Each number is 128 + 24 x the weight over its row's rms, rounded and kept within 0 to 255. Layers, rows and columns count from 0. Numbers have three digits each. The size before them is the row's rms in percent of the matrix's.

# layer 3 MLP up, 768x192, rms 0.0652, rows 83-274, columns 160-191
090:145164153129111192105130144122139128119163107123104124085143084124152112176108140132153145119178
100:143116135097160113136123115153151157151116155131172117153117141103154142139089143114150128141097
086:129141113206144103132126079135129191113126124083104138130128089128101142123117112154190108167089
106:135072107175137117130180133160097089128108127139176106112112127126123122143117154091103143078126
076:086099111163086094129150146089130112135135116097117125105159153136139145137091088093123098125135
109:079117144154123105155151165137142088126187076126124111098081112155121131115099134079089128149176
115:104116159094141109106166148125074102101113122104174108137142169167125122142099132134141129149161
099:130161127107138135151114100126111096126060141127116132118180075106153141143150129101170104119162
125:122169136140151141107096162067118144131143131113087116125120090167105123071104131095127100120113
099:175117111142126122144144102118113123137145097104104117135137131129144118112102100117121150120103
097:139141139178133115124128143147128198116111163136145139109170096126109143148125162124134144141088
109:151127151104143189142122100102157139108108125102148144129118159149105143108138125133123128110156
090:137135141101140123153166113138088128147092098124126141103096127151148178104138137153116110155135
097:137128157112089082094135128088126124139127108130093116112114128153119144147154126106129124122128
104:111105119108107138147150108123116142114107150149071177134142098118137128101138101125140122157116
078:151187101155118106123120143114097073145122150141131122098152119129119139089165131074118085131130
093:205128102103162115162146104089147141092150115121086143131085144144127183089102128154153105127123
111:121119150152133152159114133129118121119096112160077136134123114137129105128096139108141113132163
082:174150155117126145126185101136142129090139129130142150108077126130133111153117140131145147149118
102:149148177108113098113136104128141145127125157162122140142146143124169117138090137090117130126103
116:145124120136125155122098098093156126140097143147144086167145139102103094126124108098158111129119
086:107148125148151155101094130100158144134136105116091136127139147150170158127129070128050106095151
108:139149107092090139106093194160118157129133140129153107175170105143116118135087122123123114154154
090:162098091121155146142110112102097146143137121107146118100151149110162133128107151125173120127146
085:135101102132097110104125107145152090110151148117172104108118109141160147148125149090174143122127
083:143135111067144113093137140104106159132110143127168144111166115160078119119142120094123089104119
096:151142148119144097118136112127104087130136137152140138111115153155138164139123157127126112165138
102:108117159125090143142108129163108103144158124107121123111181120100150092096092125120152139128144
088:111127142169156122117144075111101087123111154093112128110204113109129119115145104139094104137098
112:122134115141120103093118164125079097164125127119117103130147173100101124157155127105167140155100
101:118132107158146124170135170125124125160131108149140123199161068133135127139110095151129087121144
093:115102105147121118135097138101126145100132155143120133092104126149157153143141131135132119129124
101:165109086134165106160148127112132128087159081140114141134139114095103189104121130169084147139117
103:158118106081090107146112123111153154127150117138107093140108166160090128169079121133110146121111
112:118136154103113122136096141159139160180147105135108099158119191107121119103139179127099130103090
105:097126169146140160156147126111111149108096154120122113100093174126130126130154118097107153122099
111:129094138122119139134125098136117188121120128159141125109102134158129136110114137144143141138082
097:114139098146133156163156123117106175114130179147106140075148130133113117130159147180123176137107
080:105123112166107096152129155159130086146119156147112127141157123098109164139151141107148110139147
106:165119120115144135107125116129125111139109082111136154171148102077135148137079167106172140145157
103:145144153159153134133181152144121164111102122148116141132137114138099129121077121094079112133107
106:114052122154092112146146120134140110094133125127108095127130119124109152100141107144134105142127
103:068106141138119138133137117137145142128156171109115137145101125137107126163133126098122147173148
096:120142132169112142168161133092111114127101116145160141173129151173109116115118121122120135109104
076:122106125141115126161090109145136127070121123133145097121097105130110106157135106107127122127157
103:146140122120102146149111126132105173085081154120135143128155135108156137138125141122148104109156
098:098153125119086137161172129119133144111106104133106118157141117099128096116132148150154113122125
093:162165169113126085140119123128130110117143140114119125115133105150135103103150129147123163132120
092:058148091101091116100145130143123134116099116131140118111120092097132100104167110137135092113117
097:133163128075124105113132151123140110164118105141175148155147179107139095136137134126160121132165
077:106164115101121145166126111149140157110148156155101120113108142132132125124075112097126146147148
110:106151134106108131131122141139113129157119124126136109159143184112110100148076138112107072098166
096:098104128134159075152110129152129134094149126133128098128125125133086147131132093124103135163093
102:107180113127145101147149116109123082120150143160132118141139103104133127126156144161110134117132
095:170094097127120156132124157113091110106119088172141137116115120139117103140148126144156137143111
093:096103122131121134133099138118148152150128104130106061131126096135107104180113097090123123114144
099:150133152149110089108124172161127114162158204165117160128063105112178112153133095113179155143108
083:158099175139138130131101072096099137127153150126138094140101175120163116181141070135114159145099
087:144115158099140165169171113088109150116135120124131105150113144139180140142168158164101142098092
056:178112147106129109116102158121144171141094149167139125147077118108141108138121132126178140078120
093:102114164105108127149121102123135174163130113155128137153103193143105172071111113123106107140170
101:118122134104103116094122126114159110106125128188103112101155110112149099089163156113196133113105
127:123126195142106124158128147091123136135160110108131118105134128122100140134149148132153135152108
090:105177117109152114131116132139096127120131131104140116119145123117094119106147086100131149134110
112:145121097120088079142114109102142137156124128146145116161096123097128125141067115150129111094130
100:173127109145126116124183094106116137122151143096118122125110137139134131124116150131127103117138
104:089126152156132160152109146106107135090121128135154121116125129142161114140115143145106144128113
094:147111089119099141115191145094101129101123117125149143126121124120086153109139107154158133174108
091:120105133184139104162160095149143147162144106138120129132092117175145133153115157168130117136118
113:145098112096144116081094123103112108122098112130127101128160083118083102105134121120152146140094
095:132137191118121159160135149135058124128187101131144135130151181158147116151096167123108106118148
097:125115161212099147128160137131114146090142162154164101101120106145128124123139116124123117091129
113:085103102106137102103192125110121118101155103124142131128160114104089131147121123115138109128111
098:112156118123127157170170138130122096126122114164145122102162132149131109128149113140114133122122
105:129135167119097132126150113111103096152094098103093107106123145130100170134125166117138124147115
106:121085125134139121155169093118114146110127156154127116071128151147123139085110142159114181151088
108:133151171168147128125127144148092109100143135122107140120077081191141152134120108114121113088093
091:123159094135112129166127122115154126117123108060104095133115161165128127162154124132102123111139
119:097077085174108129121097161134136117109099135128111112064106147124152131107122135137148124163119
114:169120137106112130150120102122156137130093103139117103086105167141090139123096128115120128137112
099:125106140143126129140133117128116086119136126138123080087104178143106118134098145090135101117148
092:117120148165128138122077123095141130077091147128083109095172136107097097157122103077148146144133
098:138135108131054145079103118140122087115120132142167139129113089097144159119145121097130143130111
117:128110121129125122128170095107158058126072137131148124096134122117111118111107162122147133077150
086:106145137124121113150118157120136055188138170168130101036110091127157102084077102129138087166131
090:129128152157145123149094126156128185146107151108143127130106167127135133109130139105131146128111
094:141129133155138128139121138119122119117134124106114104104176170140114149090090129105107136109121
090:144082114116147098108150102115139133090103116110131120126131115115111117141102149145116087118153
106:122105173104130120129107125107125146088097169179117159122122107162159144122152125105116163145144
088:141095140165121125179134096138130124145124152123091140142090122162112113111136125124113129114105
099:110125162146186132171139093166113121163135164133129129138139138150176172121151161150109144103116
102:129098112121134103135103089157134098150139108106100135093120107144142148130148138167137164134123
117:149103111109132109114085103118138155144145131129113170111083154127140161115160143135119149139158
120:152132148160105119092115112143112108174144113123144058140097119117099086131143140122127113114087
101:093169099146169144097108122159111159143138141138085105150132095157154149163169122095156148135123
107:099146159103117138110142145109069132081158125140168150149138121080133108138122138160122133131125
083:154119118116074153120116151137138126120123130098096108159111129126108149155139134109131145106152
108:116134155153163122142161143123140136111165135117132093162095151131102121158127114147097145115119
103:150138138108126169147129110133127153134108098148131126129135109182123133148148114143128141130166
106:126113130135111143127150126146153146116114154094117176111109142121106130109077086115116097145153
101:112107201117153141113127123092117138101150105152140098149126167110148158163112113174133190125135
081:130118149133107108142104142133158104127153101176116126106095132102092133125107193117144096122145
107:165108144122111128117139143122166131145149082125162110133121098171103125143105147101149149164167
113:138114132081116099101140098160145121095140188084120157190110104124155120132139129132171134150140
119:136111126141135133132133123137090149109133140163148157144124117112149132124124114143125148128097
106:135107146164073085119139145098108069117087125138094161121109135106148155154120167119143132131109
109:148102086148121099081132113132137097122170152108119148158165126115135126113127149169116100113117
123:139148168143140120117145153109127126124138112141059175139120176132091160115082107078094164133172
097:152147071138089131148139136091115142081117121153124112138126103135090117144097119118131113159122
114:111113131089156107089127099101143129137125142118120157117087163145109161080092136146167120059123
096:109113141130129145117150108130154110119101151167128161138125133101123092158160118154096139118132
099:154147135131145122130091131138141123143132138076157131168173116152117107114118075085153085099169
096:140109155131178121143122130138143167131130134166134089130159181118135126138117139116129144091142
104:109070117151115116131135136144110155131103141155100099115165117155135118159160132187129087143137
100:118071151140115120095133110158102162138170125177076087119105150136118087187155093202107159109151
103:131125163116152140143112139144130083131129117098094178103134139121171117116088116062106079118184
108:127159149076130192112140161141121136112125092153140128138125137147080113121129142120140157094148
102:131164132127136117118094182120193115105102093137158113098127096142154130124144139148146147113158
098:140160170091160139100082149088098090099164106166101108095162184145134115106115109085136111126159
098:115130104089145124133099166075107140060127122203142103123123099134138126109094128153126156083118
098:117134127091144167090097139149134123114140145146116152135158084097136125132105109132129098124168
094:137123092133149095138136147112147118155078133126085133155106123101147099142141106108140147082157
092:140120129117122152121113140143114100117107086150092125059089145108124160132109150159141123122123
095:133122092138104120134111129106092167103127129123137108117059114150087107156128152138151077130132
095:114123197111107127123110129106116148143153145103159143178141107160158137115097113135117082144122
117:149127116115157122144063125147127135118151124127151161145141114167156146142128113107100175150115
101:130119130149147181114115157110068139083166113142114143153095082115117086134135141153115112132123
087:174145087148113185143101168119144141140117123131112114130188149111102162112130117104091112123149
094:151156094115097133131105129128140109148127113168151168117177106160107145107137125148125130128138
073:082115160152179106068097140121137129088121109173119115153110117148147118151182103178102158156110
084:105144150140176141117132145138103113148124099102133151095086099123143127105130130102127079123160
087:129116129139091173098177108119109137093100079126121190141155102161119151181126133146093119095116
120:134140111122141127130135146128151133151150140169151154114116116162092157106108088108098154167085
083:121085147141136140153142064112146120090152172160110154142106155119143142120121111149152153130122
099:143110163111097113184160107134139119167143153151137093119097156101125148102148165152141136089121
103:097050156144138126128164111123093110133156160140095135139091067094135110085155128147139166145109
094:103121134052112154143097134122124150130149123119083169118115151116104096107133144137118128132122
107:109148151157127134130130097088087123143110115184067141146173136116139136109086118166110129124122
110:149124161129155145150118123132136125095113101116120115147119140160114111124101119131125135118160
112:144104130153141137138140119132102142135112139116147101142122108150176158169097105145137118118151
114:132100142108101120143152157123113151156110107119122148103159130125109131122167124110138100108132
075:165080159130076087160130124123140142123087122130139152151150097096099093151152149108105085154109
090:144148131103131117151120123103125098122102138125135137140129142149155155099110121119094120117161
092:135148160126132122108129147123125133113109100099131143100102119133133111086104136116141117110117
097:098098168117141132094130092110147115117089086164098092113151149129119103109163162152091129128108
094:103192108125152058110145106104116131122116164109127163149132126141144129127107143140154087115072
110:124096117149146119102128103128109105144076104098124118171135099158132095136118140147148116108139
085:145167123110108150100115134114127102138176139131121136118108134103122102143129140101223139126174
117:155122122147167129130101124109122129127148103116135108102125085131126084108154163145146185139128
106:100118117103126130150098082115113084090141144138160162107109124129133123082139133125107145100109
107:112136099120137125133138154139116172169071150127141130101116135131138188103146096141088130162156
099:110159118167154113128196094117164088115139123184128093117128118115154076116179126100101131151113
126:113173140134141158120118140108103105163134113136147105109136125135073098124101101143136114100118
095:118108117160158127137106067145139166100104192093106151134112111113143077147135136116110152167099
101:129131120125094131075088165125135129174164149104130116064171098134153121126155134083132168144154
109:113175109136128142166107151138126106167155145106174118120160126115110139090137158134092157148161
100:127143144122090158106139109105100119141097151169123105135112138152150124101095124135124148168087
101:178131122109152155138130139080112184122125114177120118151129142176143123145144158172137115157122
110:104106102139157176101159121149105161155146148121137145130132151101154124157145101161096111126092
100:109129151046134177118113165120072132138138142109166135130133116124129102140090133146122105160148
120:133081138118103101107139141105127115158138106107080125159136141128097125130120144076179103121109
113:075105129065132150106134111121109134143189122131141112066109134106134112084133117113127144101119
079:144120154189147167102122149104126123079171143117138151122128093129113112161108141101138136109138
102:190167084126107054162103104115161097118138124145088135146127133171123114121114155140110108106154
105:108164138128115154134086165152131126102111128134113181100092108177152144170099166104118122120079
093:095092125119148097132100136139121126127168131132101116120125151100144109141187147133152169122118
107:141154134116124123145130100103130169153105133105111145077147141119117133090129104133150146117143
102:116129131160125134149165138125124112118146144157068139143113131116120138137135117106141148147102
095:135138139121154189117116139133125153172116109139091130130120171135210166144124132149117158139128
106:137135123162121115125117088134085201085128142119114139154068169156113106191110119192138149109136
094:171169161096146129108140091122132195155115122099087137133100141139162093114128126166133124123124
110:096158131107116106131122150097106149148159134151125129128129147168104150104134128149115123095137
093:102142150113111098141121118139149178139112163114139142084114116169142172089136140094107159134103
140:165127160174106124157127142113179132132134142088143092098139144111131121129164120170123150160103
101:148089138150124109144150144080114115150112151149146116147155104098129148153134117134098110122071
119:090125121148163091135137109109103141133132124137118149141176166133121110119098115102151100146156
107:158181121129129134160159145129147175122105137135106109095088105175141148146145120142103127169109
088:137104163144127138121119133083145106135159123115094134095108117170127128138134138100117155117126
088:139111130121151113121161122164124153117139109084126129104158128143166108093147147145100124095153
088:144147152159138137112126160127095116162126123136125118128112111124146129129090141092137116095145
117:127136127105102055104108107129184160154116143104144159128173133152084106126131135104145106154086
113:109149093145161153152106116146134146137095143082114124107101147126105129123124134078130139135115
101:144119090087148130133080133149137140148117152160140184133122117121148157113153126146176100114121
103:112113150122176128135102130112138127103123159117091130107129146170143148169130095110185130118115
083:180181086093146108132125162108123077122120126133139129133081110162136133162111106129137098122096
089:204134131101102126149127140129147154118099108149127156135080113125125122123087134133118106155140
099:142071131125134141112110155120120135148131103109148105088065135132146117165118120103147108119095
109:103209126099132105085137147153104129152146197115139095087156135113143086128141115136101126116139
106:153161149138158125116132117143112143141127175080119142142127084138130124107125101076115134119152
098:121122084163145117112165141119091126176111072149089123183151165143119127128123125148135116113135
113:166105109160132164167126155102156113086095101133121133108161157134119139125118131098173095116149
100:126097145059150148136092114137087147134133103146157163137063098118100118160139134126132120165111